From a checkpoint of a small transformer trained on Wikipedia: width 96, 3 heads of 32.
Each number is 200 + 30 x the weight over its row's rms, rounded and kept within 0 to 999. Layers, rows and columns count from 0. The size before them is the row's rms in percent of the matrix's.

# up: layer 3 MLP up, 768x96, rms 0.279, rows 81-116, columns 0-95
# down: layer 3 MLP down (transposed), 768x96, rms 0.272, rows 81-116, columns 0-95
up81,095,210,187,237,173,193,178,173,207,235,165,195,192,136,210,250,207,176,199,246,211,244,217,178,196,165,241,240,154,178,213,201,153,109,202,208,211,260,163,212,190,248,202,170,183,227,202,226,161,225,179,199,254,243,191,177,161,217,168,200,185,196,187,187,178,209,189,174,161,216,187,169,172,200,170,211,188,124,213,203,192,198,223,212,238,181,218,210,233,210,182,229,204,266,169,139,156
down81,086,122,140,252,203,236,219,201,184,194,170,214,171,211,144,217,212,206,228,205,202,211,211,209,216,204,183,108,192,192,216,161,216,229,223,179,199,218,195,161,154,186,192,217,236,195,251,212,239,168,254,209,195,250,219,223,194,203,258,245,220,256,181,222,158,209,167,212,221,243,184,206,218,211,218,208,204,218,167,182,154,208,194,221,172,185,175,162,161,266,204,230,202,187,250,205,237
up82,095,204,155,201,192,200,212,229,181,263,212,220,205,219,203,146,176,183,217,164,190,199,211,214,188,220,188,222,249,149,232,156,214,169,246,217,213,217,206,189,201,172,218,231,243,305,166,218,180,132,188,177,244,225,198,190,176,202,262,217,194,178,232,163,214,212,211,176,187,152,219,228,195,232,200,178,212,244,274,147,217,190,249,182,229,231,199,184,224,200,189,252,224,173,199,199,195
down82,068,142,226,230,143,189,232,206,188,168,217,135,149,215,209,229,189,192,242,169,216,176,199,191,181,223,212,174,203,257,241,270,204,190,139,180,178,210,201,213,226,170,125,149,223,165,206,180,217,201,221,204,180,173,206,171,259,185,193,194,176,239,176,228,193,205,212,228,203,221,177,170,230,170,208,208,161,165,136,254,216,220,169,197,173,240,197,170,195,196,236,222,237,167,189,169,226
up83,101,200,252,170,222,231,226,199,185,214,142,219,205,177,179,161,236,175,190,168,179,228,177,184,168,167,239,288,213,225,222,243,155,167,195,165,201,161,174,212,201,208,225,187,215,214,173,173,267,228,152,186,200,228,221,207,148,218,168,239,204,174,213,159,209,158,134,204,196,213,149,254,220,201,212,204,131,217,212,229,231,193,205,179,226,168,162,201,211,153,192,173,194,198,206,235,205
down83,104,225,238,206,171,209,248,193,203,227,189,191,172,176,224,204,223,173,191,188,179,203,174,202,224,230,257,222,212,204,155,215,277,168,177,177,189,149,244,251,151,200,203,194,204,199,207,176,243,152,270,197,238,206,145,214,173,241,162,181,192,204,193,227,233,192,189,270,231,185,265,245,173,174,196,224,243,204,190,188,211,211,243,195,216,231,171,187,197,151,166,226,240,196,164,230,229
up84,112,236,308,216,247,218,125,169,182,250,232,206,178,173,181,223,212,201,184,195,193,209,194,202,197,202,169,188,185,175,179,170,223,220,148,155,219,190,238,200,213,239,164,200,189,200,168,210,193,181,197,173,192,258,263,286,127,191,225,189,185,220,191,243,197,205,201,170,201,228,180,239,203,263,181,207,201,207,195,186,184,199,174,189,242,220,225,218,242,228,230,204,173,207,225,180,190
down84,112,241,189,186,192,166,241,195,217,206,243,152,201,174,223,203,225,179,230,185,226,182,144,203,182,203,169,183,198,174,207,204,158,213,203,199,182,205,196,187,231,184,196,194,201,221,146,273,234,166,205,231,169,194,257,158,199,207,172,239,241,173,178,226,183,202,179,175,170,185,204,132,192,109,225,161,179,178,225,204,141,210,221,232,142,195,172,186,209,213,161,239,255,174,225,146,207
up85,114,196,159,202,183,226,126,161,231,238,208,242,208,157,202,165,203,196,222,157,205,160,249,180,211,197,178,200,168,236,225,208,197,213,218,169,194,230,207,160,210,201,193,156,149,141,264,184,190,208,199,215,187,195,187,196,124,143,130,243,239,204,221,169,246,212,186,196,207,172,244,170,157,190,173,184,195,200,187,210,178,234,196,254,222,237,164,240,173,162,210,193,188,197,243,186,209
down85,115,204,243,230,188,181,155,145,249,183,255,183,173,192,243,217,227,159,233,209,168,220,186,213,223,201,221,187,167,168,142,207,166,173,146,193,201,239,173,198,196,224,202,186,188,213,162,159,223,240,194,170,136,216,195,202,204,169,169,153,168,161,189,175,219,241,209,230,141,205,170,216,218,220,246,213,240,247,210,183,186,181,237,218,222,160,231,180,255,248,172,187,224,161,239,217,202
up86,092,160,224,201,186,237,227,202,175,153,186,243,214,192,195,253,189,197,195,221,216,205,160,155,161,210,187,199,151,178,196,229,167,231,206,149,160,185,166,195,242,232,195,190,192,165,155,181,237,160,162,163,240,213,205,225,185,183,211,215,200,217,163,172,189,170,205,205,219,277,146,218,119,204,212,276,207,214,194,229,236,205,243,203,181,248,198,229,255,203,224,179,243,192,186,230,188
down86,094,256,166,217,191,151,219,204,209,238,188,184,176,183,245,145,213,209,214,247,187,165,186,191,218,189,213,212,173,214,207,242,188,209,161,149,268,168,197,161,141,160,264,217,216,200,211,235,200,141,234,244,241,213,185,197,171,208,210,152,177,207,250,180,180,219,170,174,226,155,162,186,197,208,189,166,229,173,188,223,196,203,171,196,173,192,196,177,242,140,185,224,167,264,238,202,196
up87,085,238,251,214,194,144,214,178,219,205,227,175,163,228,216,222,194,263,218,204,180,164,198,194,172,192,240,157,205,167,195,200,169,175,154,184,199,155,215,214,231,181,236,174,151,184,228,216,188,232,169,193,182,230,142,185,161,178,239,207,180,168,241,230,197,187,221,204,218,164,257,131,240,228,163,213,166,205,260,227,232,210,221,240,203,223,182,176,208,228,198,127,141,207,199,184,188
down87,091,160,198,224,201,228,233,209,224,273,154,196,207,222,192,183,201,229,154,207,217,232,197,226,248,280,218,163,217,168,166,171,197,182,232,195,113,206,239,200,195,183,177,198,225,154,221,209,227,188,161,179,212,206,225,197,197,146,260,110,217,212,242,208,195,208,179,203,189,179,198,193,196,146,189,207,179,197,190,170,236,243,165,207,196,186,204,194,192,193,191,150,225,221,191,268,178
up88,109,273,183,175,194,180,215,206,193,176,199,194,221,246,212,197,183,203,165,186,198,184,215,191,161,245,166,168,172,260,202,228,110,172,213,242,175,239,198,206,190,171,232,196,209,167,239,190,184,234,242,256,277,135,255,184,225,186,194,245,187,200,193,165,200,158,165,213,219,217,189,188,212,243,231,191,220,173,228,187,224,204,252,192,217,210,171,179,160,141,185,217,191,192,198,227,199
down88,098,168,173,186,192,251,190,220,158,182,224,181,237,179,193,211,221,198,194,200,226,172,214,204,226,170,232,197,262,175,198,197,227,158,195,280,210,174,208,181,233,189,202,205,229,195,240,256,227,212,198,176,178,238,190,202,215,290,203,204,175,205,225,228,219,155,243,192,205,205,207,150,228,170,198,249,228,199,233,226,130,195,207,126,217,176,178,170,155,192,204,279,194,165,196,192,209
up89,094,222,200,241,205,240,207,191,132,180,208,136,197,172,224,169,189,219,189,180,148,191,172,191,204,190,164,217,214,230,174,142,225,177,210,204,187,220,174,178,193,252,214,233,200,154,226,198,204,220,261,222,141,253,260,211,176,190,158,222,210,253,217,209,182,244,169,183,191,173,212,278,225,162,164,184,210,196,155,206,215,213,217,218,239,183,240,157,228,230,226,194,223,146,202,177,201
down89,098,229,200,198,173,214,265,197,192,175,240,213,174,233,189,203,176,195,218,187,202,190,257,189,255,243,174,224,175,234,214,211,222,214,186,227,263,192,209,195,151,173,188,200,157,194,150,189,204,199,227,167,201,298,238,210,278,217,219,183,170,258,215,200,251,184,211,164,164,197,194,228,222,167,227,218,201,231,219,221,196,191,194,206,174,239,233,199,244,228,257,183,168,235,154,194,219
up90,120,188,167,179,199,219,177,171,164,134,172,221,196,204,208,176,178,219,193,163,221,230,225,184,190,236,238,200,234,195,204,194,245,153,184,136,218,190,202,155,254,225,192,151,201,168,236,267,220,245,211,198,211,201,230,243,155,221,201,147,196,209,230,207,181,192,207,262,189,191,185,192,191,149,169,210,183,175,196,186,298,262,211,187,181,221,236,196,185,222,183,169,227,181,201,174,156
down90,118,207,217,220,170,169,194,164,194,176,188,219,167,186,191,207,201,215,159,205,174,215,202,235,191,216,232,192,210,173,181,201,199,202,195,152,233,194,221,247,203,224,158,186,222,169,157,193,180,225,181,167,191,299,231,185,199,275,211,212,215,172,213,210,223,106,228,238,233,166,193,211,144,198,146,240,209,237,185,220,264,215,229,175,195,169,235,229,175,249,230,195,193,163,175,235,173
up91,095,178,202,187,205,228,164,179,207,200,192,137,247,170,225,189,196,215,161,153,199,189,192,222,197,189,167,238,167,212,191,162,260,173,219,214,248,276,186,198,188,166,264,227,205,174,154,241,198,157,176,255,207,184,208,264,173,231,183,167,213,165,199,176,155,168,189,209,223,162,205,229,189,250,223,162,172,223,226,170,215,271,205,184,191,179,215,223,190,251,194,212,243,190,203,216,172
down91,079,192,225,220,171,179,223,209,168,201,216,230,150,240,207,215,182,197,266,221,194,187,205,175,178,194,216,169,227,202,232,272,152,213,148,182,179,172,215,212,221,193,135,148,210,236,249,159,239,212,203,161,156,172,207,137,240,141,226,209,207,221,201,214,235,218,199,204,210,233,190,192,203,198,198,227,215,117,160,230,185,157,208,220,209,269,181,198,187,158,208,184,189,204,201,183,246
up92,080,210,209,225,170,223,261,182,245,179,223,183,241,205,143,187,254,219,228,159,188,228,204,198,145,179,137,208,250,249,220,213,244,201,210,259,203,218,242,182,216,259,169,175,186,196,189,185,178,224,183,182,230,218,188,234,179,206,149,151,207,219,162,143,201,173,192,204,230,206,153,198,180,209,238,175,189,172,220,193,172,225,171,212,211,212,251,214,200,259,133,216,215,208,173,211,172
down92,078,205,171,109,196,215,192,221,170,237,213,203,199,194,241,203,174,229,271,161,225,182,183,173,182,204,210,157,202,185,240,163,206,191,175,182,218,202,238,183,172,190,222,190,189,208,195,219,234,241,211,198,169,241,194,235,280,161,254,228,208,254,210,177,210,216,194,191,182,167,196,159,279,241,192,150,154,153,171,227,165,209,202,165,229,216,177,178,204,211,217,220,233,210,160,183,169
up93,109,172,216,216,209,196,224,160,225,173,216,122,217,191,194,164,250,229,210,218,157,199,194,216,130,211,235,154,218,202,180,181,158,236,170,188,144,202,209,204,168,200,192,179,192,240,202,179,218,243,228,215,271,185,238,241,246,217,197,221,237,162,159,182,218,187,154,233,166,198,183,198,133,208,200,171,168,192,237,267,201,209,237,196,223,192,173,224,201,222,206,202,194,221,222,271,180
down93,101,210,229,129,181,200,266,240,253,205,210,213,222,238,134,243,260,169,218,244,243,194,188,174,202,162,208,182,231,235,223,159,250,149,160,211,205,196,164,162,204,204,195,192,226,215,217,214,219,229,202,184,185,196,185,260,243,211,253,159,168,233,227,186,212,166,203,196,192,218,155,199,237,147,173,193,155,239,198,216,156,180,204,228,221,164,169,213,180,201,205,186,163,191,185,202,195
up94,113,208,176,178,206,211,244,195,225,173,189,150,231,246,194,202,160,173,231,193,153,186,243,230,210,148,191,214,227,190,209,155,191,243,227,181,194,206,187,162,162,172,196,172,196,160,232,227,216,224,223,188,214,185,250,136,221,142,229,145,179,184,178,200,189,183,159,188,123,203,154,159,190,184,175,205,159,192,188,184,181,209,195,229,241,221,243,194,185,169,128,173,158,185,198,186,143
down94,109,208,185,207,167,145,164,239,186,190,228,171,235,98,172,191,230,236,144,167,214,162,224,178,186,232,217,180,216,213,205,210,207,205,229,189,161,187,199,231,189,238,200,206,128,206,176,149,204,231,202,231,240,206,204,195,200,209,192,255,210,237,152,208,205,252,169,174,215,226,190,214,160,256,200,174,212,176,188,187,155,213,214,185,180,194,152,199,242,203,233,245,179,268,208,217,236
up95,112,214,178,194,267,268,204,254,159,212,145,193,206,152,207,124,213,219,168,257,194,196,187,227,244,184,195,202,179,196,160,213,221,211,182,214,222,292,225,221,201,266,186,215,221,194,226,233,238,208,216,169,183,198,203,211,161,160,226,217,222,192,247,184,207,183,202,195,174,196,165,165,180,185,157,198,208,167,228,244,182,228,198,229,228,140,191,211,200,231,195,220,148,191,193,169,181
down95,109,176,183,244,199,227,213,241,200,176,213,244,251,215,172,185,207,178,198,205,213,225,230,190,226,188,161,201,198,187,168,168,232,232,239,207,167,230,188,166,233,139,149,164,223,239,216,239,227,241,193,180,184,184,251,255,203,198,194,202,247,233,206,199,176,209,166,199,222,199,204,235,236,212,198,216,201,284,182,161,219,143,196,202,185,198,178,176,141,272,169,206,163,216,232,147,240
up96,085,196,201,228,259,183,218,204,210,161,172,253,251,187,198,219,185,173,265,214,192,178,162,180,214,228,234,177,212,257,137,190,212,187,198,204,232,254,172,182,217,182,201,181,209,250,172,236,249,211,189,205,176,210,176,153,157,192,220,214,226,194,229,194,262,224,224,259,239,141,183,209,202,238,205,210,190,183,194,187,267,243,242,210,195,188,184,187,140,227,207,178,235,228,220,223,164
down96,089,205,137,212,237,199,205,202,159,155,204,204,194,243,198,166,171,233,228,177,201,197,197,207,234,200,160,211,164,197,228,192,174,247,243,239,154,170,209,186,186,166,228,226,218,164,229,162,202,153,214,165,182,190,185,188,213,230,171,186,169,192,110,123,244,193,239,118,193,223,244,174,234,215,141,206,203,209,193,211,167,171,181,194,202,161,195,206,174,217,196,230,180,227,225,198,242
up97,098,207,197,200,198,186,258,203,191,230,213,145,239,198,191,187,173,174,222,202,157,201,205,170,241,217,171,177,207,248,221,175,192,228,229,121,162,190,232,130,216,179,131,219,149,186,182,147,207,202,165,237,157,207,270,206,226,210,160,229,221,195,194,165,210,250,190,189,176,168,231,179,175,188,198,207,177,189,156,231,186,189,276,176,197,200,222,229,189,191,189,260,213,223,197,225,215
down97,099,177,178,209,213,260,219,163,146,178,152,168,246,248,197,263,214,177,163,242,93,242,251,160,209,187,231,168,191,147,260,215,171,193,175,189,206,190,195,247,193,164,208,217,192,221,213,197,223,216,222,182,229,187,208,199,192,193,189,218,182,189,163,160,184,174,247,208,168,202,239,211,201,265,206,188,188,218,171,177,187,222,161,215,186,173,183,208,228,178,236,241,207,186,193,168,188
up98,101,221,197,172,270,227,244,172,182,222,207,163,192,158,196,239,158,190,242,151,186,142,212,186,180,165,215,186,161,174,164,207,178,193,176,180,207,173,190,156,211,168,187,187,187,183,232,193,219,200,164,185,174,208,188,209,207,211,164,193,171,276,251,163,166,158,155,188,182,130,209,158,189,196,166,159,164,217,165,220,146,186,247,223,217,230,238,196,194,172,165,164,153,192,193,179,176
down98,108,241,148,219,193,199,178,191,209,171,209,192,178,202,136,222,197,201,194,226,218,184,211,130,191,208,237,211,220,210,206,206,170,185,188,214,188,141,184,207,223,183,222,210,256,201,207,191,161,169,157,230,242,175,122,244,176,204,208,173,183,173,199,225,185,175,187,165,201,171,203,225,207,180,187,186,154,189,243,152,206,192,244,307,197,224,219,218,214,190,135,162,172,136,177,228,209
up99,087,224,206,189,230,202,218,230,188,186,212,285,167,233,231,208,206,197,210,257,226,222,215,244,209,157,242,167,190,162,217,244,169,226,226,193,190,115,212,158,208,199,165,186,187,188,206,183,214,202,222,139,230,194,155,179,180,189,218,190,196,207,193,222,148,218,251,141,204,234,172,176,194,169,177,219,180,175,197,135,195,198,185,216,259,203,173,183,220,206,155,177,185,249,212,230,262
down99,075,158,199,213,170,219,225,182,208,181,225,156,217,174,177,228,150,181,235,158,249,184,151,177,175,228,171,210,210,215,195,233,216,178,142,161,184,188,225,218,216,208,173,184,261,184,210,187,187,195,208,168,193,226,178,255,238,173,205,170,206,214,183,175,144,212,174,233,165,194,187,153,174,175,226,206,125,178,152,250,236,217,179,248,149,201,181,190,167,216,285,214,183,186,217,224,181
up100,092,199,200,244,181,188,152,174,187,200,140,160,179,209,179,180,178,183,163,185,183,155,177,175,217,210,221,259,187,204,263,178,218,174,207,195,204,227,196,232,224,147,205,256,190,201,205,229,225,212,170,243,164,206,228,236,205,192,211,190,176,176,189,153,210,196,159,239,215,144,271,233,193,171,255,183,230,196,214,286,192,205,167,182,180,139,207,235,224,230,215,209,158,176,238,193,199
down100,102,212,205,146,172,234,185,223,169,205,242,232,249,168,211,176,234,223,195,202,217,237,254,172,189,207,182,200,173,210,244,223,194,217,205,215,167,212,209,211,175,256,174,173,192,206,211,220,175,227,225,181,174,221,234,198,209,165,156,267,226,204,197,217,214,200,228,194,225,218,150,177,193,270,234,165,175,211,239,204,222,256,200,162,194,268,184,223,252,144,193,193,215,223,232,266,258
up101,104,214,227,161,192,201,206,205,212,225,129,231,235,200,203,211,156,194,174,171,175,190,194,157,206,211,143,203,167,205,140,193,229,199,214,124,182,204,162,215,213,201,205,182,188,191,168,174,221,166,156,201,198,218,229,172,212,189,174,216,220,160,185,203,198,225,141,266,178,186,170,195,182,176,228,163,210,216,217,241,236,237,254,189,201,195,181,164,160,176,283,167,253,181,185,264,169
down101,097,239,239,219,206,128,161,157,197,194,219,202,205,268,221,195,211,155,244,152,222,229,202,140,218,179,156,202,159,176,148,234,221,216,225,202,172,209,209,257,205,149,233,195,183,147,186,179,140,193,159,206,213,187,194,193,193,203,212,206,223,153,193,219,170,243,196,203,160,169,216,220,269,164,164,208,232,186,212,166,205,150,192,151,206,206,217,214,213,141,184,179,213,218,188,188,196
up102,102,201,171,255,253,178,174,200,177,191,204,202,202,222,189,212,160,170,210,142,163,193,196,254,160,291,210,204,209,225,202,221,228,234,137,178,232,228,185,186,192,197,137,195,241,161,207,202,192,208,156,225,186,247,191,173,213,204,220,190,196,190,237,167,211,148,225,197,171,199,136,241,235,196,185,228,222,219,208,191,175,253,169,169,157,186,167,253,247,200,166,190,207,214,196,218,246
down102,095,215,252,238,206,194,210,245,190,236,203,214,267,181,213,161,189,234,222,166,270,224,211,238,213,186,188,171,206,169,207,217,201,177,251,241,201,153,154,211,190,185,189,221,201,191,181,207,232,150,208,217,162,211,188,238,165,208,200,214,221,202,198,161,169,217,218,198,262,165,177,196,232,224,265,247,164,175,212,163,174,170,209,254,163,148,262,201,141,216,195,201,165,226,205,190,169
up103,107,181,243,180,267,212,210,210,225,165,161,196,235,179,180,181,214,143,241,245,209,194,169,228,206,222,169,182,179,172,216,200,189,169,255,177,216,189,186,164,232,228,181,164,184,245,189,262,209,209,239,157,250,175,235,167,179,253,183,231,174,222,174,180,193,206,211,189,163,125,221,189,151,201,153,237,221,188,171,148,228,214,207,208,198,209,192,192,120,176,201,218,184,189,212,223,166
down103,103,158,201,205,243,192,223,218,207,182,170,211,254,222,183,126,243,171,171,189,257,198,231,160,192,235,175,207,210,228,186,166,185,163,199,247,220,213,201,188,172,181,161,155,126,176,189,230,199,218,214,207,190,241,185,137,182,177,221,227,146,233,224,148,233,198,253,204,201,262,147,192,133,188,180,224,214,231,178,207,219,212,222,174,185,217,190,218,192,206,235,239,180,181,192,183,235
up104,095,203,181,213,189,171,220,148,207,151,169,192,217,236,232,155,236,134,207,178,190,196,248,178,131,195,184,196,170,169,218,167,258,192,168,230,210,234,204,166,210,170,257,258,205,212,225,259,160,200,196,222,227,199,187,216,142,168,207,185,221,220,224,186,241,148,200,204,165,231,250,215,164,212,242,249,187,235,165,189,198,202,237,180,218,211,161,227,174,196,184,221,203,195,245,223,169
down104,108,218,224,205,223,219,193,170,186,208,213,239,196,205,157,175,260,180,182,213,239,197,162,244,199,220,172,158,161,238,165,192,249,256,240,187,199,206,197,217,231,213,180,250,260,158,222,265,183,163,174,218,224,167,224,205,193,199,206,209,194,209,212,152,156,223,205,139,199,232,239,231,172,161,227,246,199,221,215,193,150,189,188,165,160,191,153,189,197,158,213,169,241,182,211,141,228
up105,079,221,133,227,195,213,197,192,188,242,172,268,179,189,232,202,203,201,183,150,207,167,195,161,164,160,206,198,145,172,190,249,164,180,188,196,180,210,201,269,199,191,197,204,148,204,184,184,182,162,213,230,234,180,216,173,217,192,223,220,222,193,272,204,145,192,244,225,261,214,241,227,198,223,243,148,225,202,230,196,238,206,148,214,250,222,184,207,205,192,221,198,167,192,277,200,204
down105,075,200,271,230,174,185,202,204,231,173,228,139,204,194,229,188,200,196,241,184,200,253,180,199,190,231,206,146,209,224,204,236,240,183,205,222,185,145,235,199,207,172,163,163,209,197,223,173,249,206,181,190,138,167,189,168,189,161,179,206,118,189,185,172,182,191,151,154,213,205,199,181,211,201,181,203,205,174,203,275,215,211,252,154,174,256,193,200,184,215,228,268,173,209,161,227,209
up106,113,226,256,227,158,237,186,205,274,260,168,207,254,213,202,209,152,181,235,212,194,222,193,217,199,139,187,212,204,192,216,151,151,209,240,209,254,146,184,194,228,202,172,202,186,183,194,187,192,233,219,201,200,187,197,190,172,122,182,207,208,111,255,230,200,199,181,165,214,143,203,201,174,190,191,185,149,167,210,234,222,191,230,221,176,201,182,220,256,188,198,182,216,176,202,166,197
down106,099,223,220,152,205,200,228,223,201,183,170,263,196,191,205,231,222,149,192,171,191,216,241,267,211,155,202,246,208,247,209,197,247,161,251,211,181,220,169,234,185,177,128,219,207,211,184,230,205,208,214,277,190,163,227,248,203,179,186,225,110,190,196,176,256,160,171,232,202,187,197,200,214,197,183,201,246,195,170,192,251,202,231,202,197,200,208,231,185,154,200,176,229,200,206,163,172
up107,101,168,185,166,237,232,196,162,164,211,173,164,165,167,203,180,189,209,181,260,194,203,184,197,215,207,166,202,282,211,187,202,237,236,228,171,248,133,231,180,234,200,203,202,197,231,194,240,176,202,233,169,224,206,214,271,174,216,133,221,217,228,195,219,188,239,207,138,173,155,252,210,196,209,182,164,202,206,184,220,184,200,161,159,248,195,214,195,158,206,159,230,159,206,154,174,228
down107,105,204,217,210,185,149,202,236,190,176,213,205,235,166,223,254,184,222,170,189,176,192,176,215,241,250,204,224,177,194,209,186,166,272,227,197,167,200,205,236,200,239,221,173,191,146,193,181,198,175,230,195,171,184,254,216,168,229,229,149,195,172,220,170,199,160,201,202,201,124,156,177,198,260,213,248,234,276,192,173,242,219,196,171,206,226,136,172,183,142,202,205,206,220,223,216,220
up108,118,220,179,182,208,230,199,120,159,144,178,229,182,194,144,248,167,195,200,210,194,163,240,211,163,218,168,233,268,187,205,155,190,201,196,236,268,199,181,192,205,193,203,212,230,206,196,180,201,197,208,250,164,218,192,199,210,190,220,167,196,186,184,194,140,254,186,214,183,170,211,191,202,191,135,139,182,220,174,214,182,140,218,185,267,190,206,250,181,234,173,179,182,208,209,190,138
down108,112,153,196,193,180,151,169,234,214,221,230,230,212,220,133,223,223,218,200,208,186,186,260,243,217,154,202,224,224,217,209,214,237,223,219,192,275,155,216,207,208,183,273,196,241,195,158,189,204,255,210,198,234,193,180,245,178,221,170,239,238,196,221,173,250,187,172,198,183,198,253,185,196,184,164,187,186,191,175,219,192,192,208,214,177,216,164,269,169,204,191,230,137,203,200,264,232
up109,090,221,204,297,188,210,217,153,158,183,188,194,202,216,197,166,191,205,197,206,213,249,179,221,205,193,169,183,163,183,144,179,193,196,221,226,219,161,202,160,228,224,182,210,189,190,189,196,192,197,188,159,263,222,185,237,156,197,177,210,276,199,147,199,156,227,205,150,196,191,230,159,160,221,230,218,180,184,204,205,204,211,163,135,138,224,177,220,202,252,221,212,164,155,153,201,151
down109,090,128,194,143,255,169,202,220,233,248,178,217,197,206,225,190,148,189,219,261,192,197,247,236,192,190,167,205,188,241,275,223,196,188,186,219,219,205,208,201,171,198,171,170,225,229,249,184,192,199,159,161,164,223,211,169,226,207,198,183,176,126,223,235,214,187,149,191,208,234,199,221,226,219,172,174,217,239,170,165,180,237,176,183,250,169,209,210,204,176,182,160,238,189,249,228,161
up110,089,182,225,237,185,207,196,205,164,224,194,168,215,174,206,214,228,232,144,220,140,216,197,182,159,191,192,244,171,228,212,186,216,181,204,191,218,229,279,229,166,199,179,230,200,259,220,173,189,165,144,195,190,210,201,250,209,217,243,199,168,210,194,182,250,167,172,188,161,190,132,235,230,273,210,180,166,165,219,177,237,209,144,180,244,232,218,207,222,213,154,172,173,209,200,157,228
down110,090,170,262,204,191,203,236,224,217,146,199,200,158,177,220,170,209,183,201,194,232,180,156,221,138,169,208,168,169,241,213,228,182,183,156,195,238,181,184,139,220,195,248,194,139,236,205,194,226,234,193,147,257,247,189,248,207,162,215,168,247,199,163,190,234,232,191,171,197,167,254,211,152,150,200,171,210,205,174,199,196,206,173,252,197,217,228,174,203,219,195,254,210,188,208,223,231
up111,103,204,177,204,248,182,208,145,205,184,158,188,205,113,190,168,200,196,147,211,159,226,200,178,174,236,203,229,207,200,160,198,205,202,150,192,216,204,182,195,227,245,152,181,229,176,191,236,232,264,247,285,252,253,221,217,207,167,189,233,195,272,197,224,201,243,210,222,182,172,195,237,195,199,228,222,225,256,204,200,241,230,203,179,208,229,189,213,208,194,171,167,200,194,241,176,192
down111,102,249,225,149,170,186,190,277,179,226,237,191,204,206,238,202,149,219,221,197,219,179,195,218,185,172,203,195,232,258,201,210,132,225,262,183,164,230,184,194,159,225,191,206,200,214,212,177,154,157,160,178,153,166,195,210,201,194,201,161,233,171,156,166,189,210,151,194,260,235,208,204,213,230,184,192,196,188,162,184,229,231,178,205,156,174,157,177,192,221,151,169,245,148,225,215,227
up112,094,215,136,218,147,232,160,199,222,186,238,197,189,193,160,222,204,228,198,157,107,197,177,181,221,153,195,146,199,159,168,205,197,181,208,136,212,190,144,201,266,190,149,215,158,225,178,213,188,207,222,239,140,228,224,173,206,155,164,212,203,207,179,171,219,206,191,166,217,211,237,176,181,222,204,148,140,204,193,234,175,177,209,188,206,201,212,165,206,180,217,186,171,245,213,214,235
down112,102,201,214,216,246,177,175,198,191,254,182,194,158,208,221,206,270,167,199,272,232,199,235,139,197,236,202,134,170,197,205,186,183,190,222,163,206,187,185,139,164,224,246,143,231,220,188,206,196,150,206,193,199,207,225,197,203,240,192,189,184,210,232,115,154,193,236,209,183,235,202,249,176,180,188,182,272,178,233,210,167,243,206,235,255,184,175,204,204,199,207,197,203,190,183,194,209
up113,098,221,173,185,164,189,193,134,182,203,228,185,185,154,201,193,169,212,226,238,194,206,205,165,212,176,186,159,222,232,167,169,180,150,204,248,223,196,156,222,252,132,134,132,205,173,213,271,218,155,213,212,215,214,236,239,218,180,224,213,213,167,170,229,245,162,183,181,161,243,213,222,193,210,236,162,233,213,205,196,155,205,216,172,168,188,193,242,216,224,223,159,162,177,208,174,188
down113,101,221,206,174,162,168,261,203,218,220,218,195,201,131,287,255,203,199,210,188,198,187,184,211,180,173,253,177,226,279,213,239,228,233,196,192,250,195,230,158,205,206,205,188,195,255,179,209,185,207,200,216,141,206,180,232,149,193,161,171,187,159,182,220,216,223,167,217,162,219,165,240,223,206,220,190,234,238,238,192,214,201,198,131,190,210,211,212,187,180,254,207,144,207,183,186,184
up114,083,273,176,202,291,225,217,243,220,179,230,159,180,207,188,252,164,188,150,231,176,200,172,222,250,230,187,232,149,211,176,150,164,175,201,240,228,187,205,197,178,239,223,197,217,202,204,193,237,208,204,180,204,206,192,157,182,204,167,247,181,212,210,152,237,233,209,220,154,213,186,238,169,177,206,170,146,179,178,238,203,202,193,188,182,206,208,187,238,255,218,210,159,192,148,252,181
down114,091,170,218,177,143,193,196,175,256,218,184,251,181,223,274,145,198,238,182,191,154,219,243,140,169,165,160,212,192,175,239,243,192,248,183,222,188,199,189,225,210,221,160,254,183,242,214,160,176,189,185,228,210,187,179,226,255,208,254,186,200,212,208,198,221,178,184,175,226,195,231,193,216,219,189,184,227,198,255,211,225,167,239,240,223,192,237,247,137,227,186,184,172,209,225,190,226
up115,103,226,236,216,227,230,216,152,193,240,203,241,188,235,235,219,243,150,180,138,189,256,213,197,198,168,222,213,213,184,174,170,178,191,214,198,140,171,228,163,185,142,151,176,204,178,187,224,152,178,175,239,192,159,191,150,186,152,161,193,232,245,182,241,242,170,226,207,245,217,207,187,157,220,149,188,217,202,238,234,235,196,238,206,209,233,190,198,189,210,222,193,205,202,253,255,188
down115,106,209,200,284,190,210,210,206,224,280,213,167,171,275,216,234,228,185,179,227,238,214,242,177,195,215,206,211,204,161,197,190,188,254,218,244,150,162,251,226,213,146,158,167,198,186,152,236,191,182,192,216,227,146,199,165,145,188,227,151,216,243,181,180,175,177,186,220,216,159,202,206,188,224,171,196,216,241,202,205,201,205,184,249,175,176,234,201,235,194,202,212,239,184,164,222,193
up116,107,206,233,231,174,255,220,203,223,220,210,229,170,221,143,209,217,177,188,219,154,219,167,187,151,205,202,185,185,170,229,162,202,206,184,190,138,241,193,171,178,176,207,152,234,199,131,204,205,186,201,241,197,196,239,166,210,146,209,151,181,209,218,174,154,200,240,209,211,149,133,215,217,204,218,218,193,234,236,180,210,300,248,228,173,174,160,223,207,209,213,174,198,231,205,173,222
down116,110,164,152,156,180,218,235,192,227,176,228,183,186,214,191,164,206,207,174,194,214,211,217,233,190,247,207,196,153,230,239,209,119,192,266,208,214,187,209,175,225,176,193,251,165,244,178,187,181,163,205,215,195,155,222,179,189,173,224,194,211,160,179,219,238,206,236,210,270,180,154,139,163,160,181,196,231,214,196,198,262,246,194,177,177,195,225,228,198,179,130,199,186,204,214,139,197